config.yaml
n_head: 2
vocab_size: 8192
activation: "tanh_gelu"
seq_len: 1024
Each number is 500 + 25 x the weight over the matrix's rms, rounded and kept within 0 to 999. Layers, rows and columns count from 0. Numbers have three digits each.

# layer 16 MLP down (transposed), 640x160, rms 0.0535, rows 225-245, columns 0-159
480465488530533457511528513478533483517508450514492502536525527439487514473436472487525520487546494526521529517520504584516443522504487494449538447486542512497539515516475539479463539465504462496517495500534476495526527504438548515464465519505484500496478546517491523455460468477545492500521465510519474472523506494505481486475508505477492493538475493493548482524445521514492527513554478487510501490478519513459481510510481471526506465509469501529535475497500487500482528476493519
489525494481499510417497551496512460489454517506456537432459513488530515492501469520533508510492463504475493509475579473486524512460507524466519479561531453504512516487480492478497514527525534485463512534465517508488464512507531504538508504499483522489532571497502525525476484497531471575523486504513484531478487538508548506494474504452570459433490512486501436494458430520465491539489533512505483474459503494489508481559514515503505499517507469528502525494501468492529479529501498
518469492491475508487434490487497487490504465521473465530525534516486511491500523486508539554503550508495561505511468491517515488446520451492505508503477501485485495530507486489496509496523490494496507506520511450513475507502477479487466539509485501534538536507513495437531505494505504516515490473497468449543503500491535529485514538507515524491478522515560483494569499475504541526527507468533496473529481470517500465537477503523496482469483479523469431499467461496487506510478507
436535500474500480506521545501469482491497494527486522490477512503540531531504488527509483504499481500498498510500482522518515506536512470485513491500536459547531540475471500500513505481480525497480506520531466511464485461497469550486520463514441498477479478479535499524503523460501495487499496515488497521517458549461491496509479511483528516509516501490474510468504500515456518514515491481488491508469510529544488487489478527487516502488492500482534508499469528522465555473469539
572525486484500475488487525484521484537497516490529503540496547522522533500519504521519510480502523457511463552517505469496484503499492450452476487506485523572545493488498475510502500518505468438509508544501464496469479468512516553470503519532505504494485493496502494455502482536504519464473487517517501489476480493517503518484524505536491437500457482506476485511527514548473518512450500514536511513490516455515503471492467505536505519491463486515464511502506505484523479465518482
528472518451440521527476413540473515521526486484442477472540449500493491511592460527490537460494520515469531535478489514413531490492495555449527481471482459486523504462546537455480577503511507451508467470435530546510496496498548467474484406471446539439488503490502535552551522506530493530518523555479520571473485510542483546457455490462461510485509490470563501475496567516475520539499514487480500545495479483493480532492499522492505529534475486496518489527475488488545542533494530
480516520527482513547492464517475517518511516520491465491503509510516525505472513484479498513494510468489541520484525491505479499497486494508512490487471490523503493523524465508523483487524433488494480524498497500467509535487495489528502488483504526497515513520466473456493528502511529510512532471503507484463504493495514499528505468515484519506504481535509494486480504500490465507475482531480488461495504502535481529514485484511515463502533500495480494552484528506487536538514490
537482526497535534458500483473534524474484511472501540473523548492470513520493482477562480485498518540490446476497571514545513527512500512519562498517519496528500492511505485498498492523515502570476488444484521460487509474453454480462456545517519530478511421539466462505491546521485525454497537549562506482460502519479509500548516577485535504504483495469488495516446534506482466459488497492488503488527535454497503480547503497455553459499509540470439493485515491483474529479416506
467548503487505486484487516500501533497491487503468510506516501505502513495505519450529516485543526501477510500527515463491472526490552479495472483490478481517488500478500505513503479505501498523487529500500528509512464536465511476532528500499554517515485507492529520481500510528509514562509515490469483526446505534516490498520471508513499477477500493497501510530487480474514466498480494493473504516504489506505504489487528504484506479470472496513492489482498484475490486488487504
508456461500502464529523504499537493535504492543529457487502506504541496491474524466482540524517509490488520489483535504542496536494507493492501504472537469544493506493490507482505473509495493514503451481515499564473495494499547526473514514513485496480448524509515459508483525526525501502530535477462502550481506489533512490498476493488471519452468533488522443522500464523483552498463484454466449493473501508505517502490483522529511481534493449478532504490527511455477491562500475
566507500486483536487496488499469485525467492493491456496497525510494517522482556503540511517437503513528490519495537488499479486529489481486503532497487486496477505505465480501517529497507539466559480529528518487463495479486528480487494494527485509544521497477540541510491502511504518457456451488504507520551534516519470555472538507503504466499467490511524510513520547515529526467510504474440451473460501525509472460501505483511466487507495522482498493464511510535442528468472494
509495519499537530457494491525517460478473500516515478510491503486490504510514506493491505479546505548512511514500524506503495523514487511481464457524515482509501457485473521523473515466531499472484519469531526520490489474492501454466481504497482502559488495503483529497529533462499513489541523505491477468500495488497498502492521502506564494510486520509484511533503510458489472488503520516512500471474513523525498501489498469477495493517480506449512526493510490502472493522463473
547461466522492453453495492510485480506513501457503532492541466511483515491475520509491504524499482494474479509499501469536520480545535502486496444575458486482508509494493515497468515482554528546544543507492504504538489503575445469495482495511524494475505491511508495509506471543502517500487496472525545523529517448481497515516553498534506499495480509523465501494523459534501496488460496495526491486498515492468536509460519481481492484535468529524480444487482495494543511487468503
490491534519534462502498493460491507501510497495523490503477453488501557487507500472506501528513546452467510514497479492510531529492468511524507509478513507499511486507515508493535484452513534527504522515515462509536486489502516457506467509517534456489531483537468534453504456478494493511520479471510497504526451475465518464507517561504469509475494470493440525517524461487511457487495522559513558468558505518450467492540535492513442495487510516476501523500489524525528505507478510
511519433487486461469486493455540445539526518466490522508537528505481505517492480485478476492471464488497505482520502510440483540473473490510487485468535529512473498493492541493528496455494479461486508512505520486501503495509506530485509519494521489475460537484522468502482497499497512486521500508514504517526480505503506517465514504515517505509502503491511557478552489472535487487512500453481522470538502452457541535534478506515521534487514480523498509515542493459540521482499532
530491500524479504532559520477496502502535492506515502515476513481519494398529479504513490512467503511510468436508477485496505464486470489519436457500480458555522501491497497464497528484481473548524504534463487557491495500519480469519535516488474520530544483569502516498461482500524533495474490515491545478506468528521507495498491536502511472489464494540490516534568486541513513483487522543543512488499483444496498478486462518475448525507522483541516494484528524511479483466455485
551497487484501522519460508484513500522519510488511499509521506488513500494528474515521500511507466487480510479464513511506515543502470480493483516446487522468472475528466480515539518483501504538516506509508482494512487501445516478525488506490503494493496514512524489513520453522506522475490462529483496496467489491506466489525528525516506517499508513490495521526486515499506502481498531499486472497532498494426500495490498483513511507489469511531503495480477476521534495461513518
553520476483440517477490501539514492459457543515478538483546484543494505498499575498495520477545534513502507530495497501467509505510503523448484532535519492473481543443473488510494540566500545480539575509523525479516488534476518552517474443540495503455457482490471487502510521485509463478489552462478521539472510462536480419510496527481522491530479481497517488537513524458552515517463504515448493484495491477525512446476490512439461485520477516496505531494458474524470485509501493
482511521502517538506515486456479485503501465504489425489532483547495515463500494524483472526517524517446506489505490501514513513492488511511487483510461541475517504506504529505512457536533477513508500473486519529500501498520528477449447534545515500476461540473494499466522514551559475511491526515492475520483481485511506506503459526512475501504494476483555476498506476503464471515514481517483484514502522505500527538517466505479500509511468501493472486475496516501520532525476524
535500525495497513520492561471484545485491486532542530507546496519525522484477506467555483497512513457532503502499485505516481508450491500526465513505461474504511458497513488478452513469554477435512510510479519498500518484479519486471518497487519517518498480484496489505512521499477463489472454573468462504515505529492540458500521466492532449494504488490504521449459494478505512507479511547519482499547521485533521459506520517509534474525502515501478489504476467480507505528496513
489481554499479508524504445495466566520487526452489508497474507549536474504525483514520502468511502558520481419481503496481530530497504491510539543518459508457527514532476497502514547466557494445486483447511472530535498476476458495471463509478529481499518485504481505500520518516512512484463524466455494473493492479488529483540541489512464516529483512503523537500510484467505474540536511451480498490482490521511549511489511506510491508542453477446487501520511485541530463512482517
# layer 16 MLP up, 640x160, rms 0.0535, rows 226-245, columns 0-159
513498532499450556502458492508486487509542485488508526491503454479511528517507465503521465467491478508530506497514526476479514462559481494504546508467493470524484454525525507493460450500471529516506519502509477504510530483498475557539515467495417490487519544508455513517461505502503501479515548525556505455474470481459521500461526501506484514449479506504520524500481521540483472532515550476472542496491531506474509503553489571556491480517482464442524548451527437477500526519504538
513527515469512512466528471509520466482558525472492524491451507441545490472499467493499503463472508473456523489507514514478501473531464509494473541493488495481479504473531527503528506488485495485522542484518505508508498546590526494505532471507507497431510520502522535490441510479508500514479492495502526482570534503506507526504527499486492528477564480519480506527448516485509500512468493477475521520513429498488524474481552512488508497524482487510525538478452479502503511520461482
532495461497467505462530468476502513493488542508541525476518486538504491472485479493548484469492527517489519502515544467491488466473489516514564486515496532480525498509545510492490529520510482508497535516489486482519498522521524483458504508487454488505482543524483478506451501494492467459505478472485520530516478477489516520472549522457489495528522494524510510515469448503555498509485507505524491525475473535470523501534506523481534480477428483491512520494491488461478469470497512
514466493532495482516515521545500460492514508495502499477491499526521531500481492536454462518493500484499503467487503543470480522490554559500505512491462465480515505523498512513480497478491528553518492491469470504478445512519462558461519512465479488487512525523489508474491508510500492486519536474556491481518450510480514491486486483531495447560535501495524517498461506466478513508499511572519504480545474514484496505485504520464516476485468463507508463505497484529502492482509545
531512519488539493510504550535508474513502514492468498510530496509494530503495472461500517507464515520511529471505541485499504530473525553528510507523448469429502513499457479492463399451456508497513548488466513473544520526485464503537474489510445488500484517500548558476501509472556463516466503501477524506488500503556555534500521531454469495505522513554505506500484539515511467492484531509461512490508472517493458446490470395519490511506474500503528521484544489492492470488509545
504502479476538484488510516538484499511486495504514543496526477502475497509494468531546502480502478481484488493500495514479500500514509501490498504487502497436487476507461522508498506511521539451485532507543523501531467528496474487503525512520512487489462522507489525525520482482526484487510489501491529504505498521485499508496505527516491506516491533465514503482478463525524529482486494485479501519503526511485533472482525500521498540478450518498498493510522494458525483481504513
489498481490532514503443469529483490535535483485449542516560492563537494507473516489512457517492474493493528464506489584493530495490533499477473529514429448505527509533492487453464431474486485507484533519458509493574530517487490502522480541518499524455489511475495492507514505525501513435476477506502534498496436520454483535502527490463477530527509467525458508462523480506510553524523509476532514477463533506546494457532505506477479547499515476441547526491506452477478530507490507
501471492464522507507526475492496434479520483521520497483497489479478487491506515513516492483482489509516516514471507552499526500569478518510521516482497487492526480525510457487480513505492516490483504520536509491503511486519487502451506527508471465511497498480487500515518476506473480446478508494511512500540464486489485524505516521493495536505499502483485479462512479546449508533550513491498507497484507482525466500494482476496502508524523507505481508519483546506502530502505492
511525512514488485482461507505475494500536513517489558509519519495472484511438490500521473494491471535495506478486485539497468492485500511490527524487510457457540499497499501483484469503485451533555519511503523523518475531511474514469513554545475513489488504488525503494456470437500520506471505521509525503484507514530521479518520474495511496511530460529503506479452518508457458469492535464479528514531499505491495471517549518490481532463492483510502498486544495478499507481505467
534523493500488486472519464513468537567492487494477501489491480483529505474511481532467506509486496486511521476484544526521508499475501538510499484526465534506479536452518494486454488465493482523501494443441515493533479549518472464491502515537504484497531518506478535514485509498524506547432478529478483523467477475496503547474508533510476479487492482518529559500493507509560547517520516502502486502515452495477491519529549524468504460507456435501516508531488523482483527477493484
497485452533519530471504500508540533479502483487476483489480515526447493501514519453456481486526477494565501525487515503499496467442508515472460527516486454484474486519505477505472494515530485491509509505509503493534472487488496513529443492522525494488499520532510519481499489508490497487523512498507485490506467486489498514492523480490468469500528491495529541535492500533521509533524538531479509492519489489493490515507469539491490488487492456549479529495497521510543498498544484
540498531526514497501485461509512530525488478515511530471489488537497482525454468532442477469543482507517496509511491551500509485503472518555490541510495485535513474474469475417509525479541525473496504498466507475493516501503544524506498528494483490489505485470515497523471460452490498478483485491515502533488505503530546547486505512487491481509490468494507520480465497484572553497547518528501529474500490523503510531507538505499473456498499514478529498540467510501479464444486485
493520508486468484497509520530509516457500516486525496512505511449484513538460492457527476512494496459484508511551547532554493495514462480510501517471484479444498536452518532519489461518506513493501516481509480499524510468503497542505518534512521483529506493523489554546481479486499505520500531506505538500515487496473523510492493466483498502507505533499514502488501503503467458495518532490499514467399514503533496514499475534507452535480516481489511563496494501525490480476485474
506502529507540511515478504504456492525478488505469526504466508505502485506471515469498482547538475509544511490473514492509511455485529533497497508536453438511476469510489508489450453504481512510485532501418478465525490511501482494536472508478519482522542505501487517496526519497473491462457517504526550538498473464488528495495511508487523481498513486530514479500495497475516571518514523536500496547525522534485449472515454488481496498530508476475511491512468477494498524543493504
505555484506514513490477493478446483493495540449459480510471474519489475491485479528457461492500516516490523488513512468521485536460544479493551498509495508454512490496493464461478475493477491505489591522489546472560474520481545492530476516514487442477507527498504481528455466500464430505481534482490496495545470514534500540503504546503480524532485492529485487499481527520476522514524549493562490518462533510549544512516503527529492523520493540523552469489490457484480532487433529
497484478519515466491495541520532484497494540443526484506526503482483489523465476488476525499482534518524488506523507529520496491488512476491509475514493482511533510485530505484501504479504518514487512495494515498484523520513499518493507526498480491478497508514443525473476509499502501526491536467475512529538480487476487488486481536496476515495527492474509511472527474509514478487474489500514538505536496524512487479520512498480471504510517453510483523512531516519494483508467458
511509481487469509500490512508481498484502477451513516509472463502526493445479506492479454495537501510461510497553502484466506526466489555542500492507491500527531508427506490507536447491519501541515530463490505496516561509456498525452489484514480494526555544517524557540446466497479465472482504538499488495468517484500504514476504488526485479558486461496498495535479470515546505480515545450521494537534468513494501515481527545467492558455499513493582504530529509518501453484448495
494491512536537494485472561538490532541512534493502486495508476499499485497507505502504481521513526484494518481541490483498526530512530478492528495485495523491527497526500495447495496488475481540489522491527537519507449469526482509493504461510488509484509469498531491531479515494521443461505502477506489456511485508550528489462508574473450500492485484456508520499485475509495506485499504476481515534504509486512484496508486527475443489522479497461503462548498499500538518459521540
503522483560557495533495500498521504490491494480468502458477442477492499485529470528453474496498496484556507464490484491511506528503523480507480543500488464521487538460540544501493518502501526527487505493476501466509477493529492504506513512513469501495559529511451549470480503500446508520506539475494489495498502482519554488504516489455507510538502488474497538484482511503465492511511480525505548522520510491500528507526471472468505494469433449510520502497500498481499500507533522
503453510512465510502482514559504479457499449492494496484524509497518534463507555505489507491468492503504524535539495520469526520479519513527543530524473514467509461454482503461490491468484497481526530515494496467496524488532477502496492476501479510508520516505496498471464495487478490538479540480505537452558503487514568580522511514536463486478534501508513571513482498493492511467463527520499503494504453517472481475501474456525515510479482514568506485483488471507517537517463487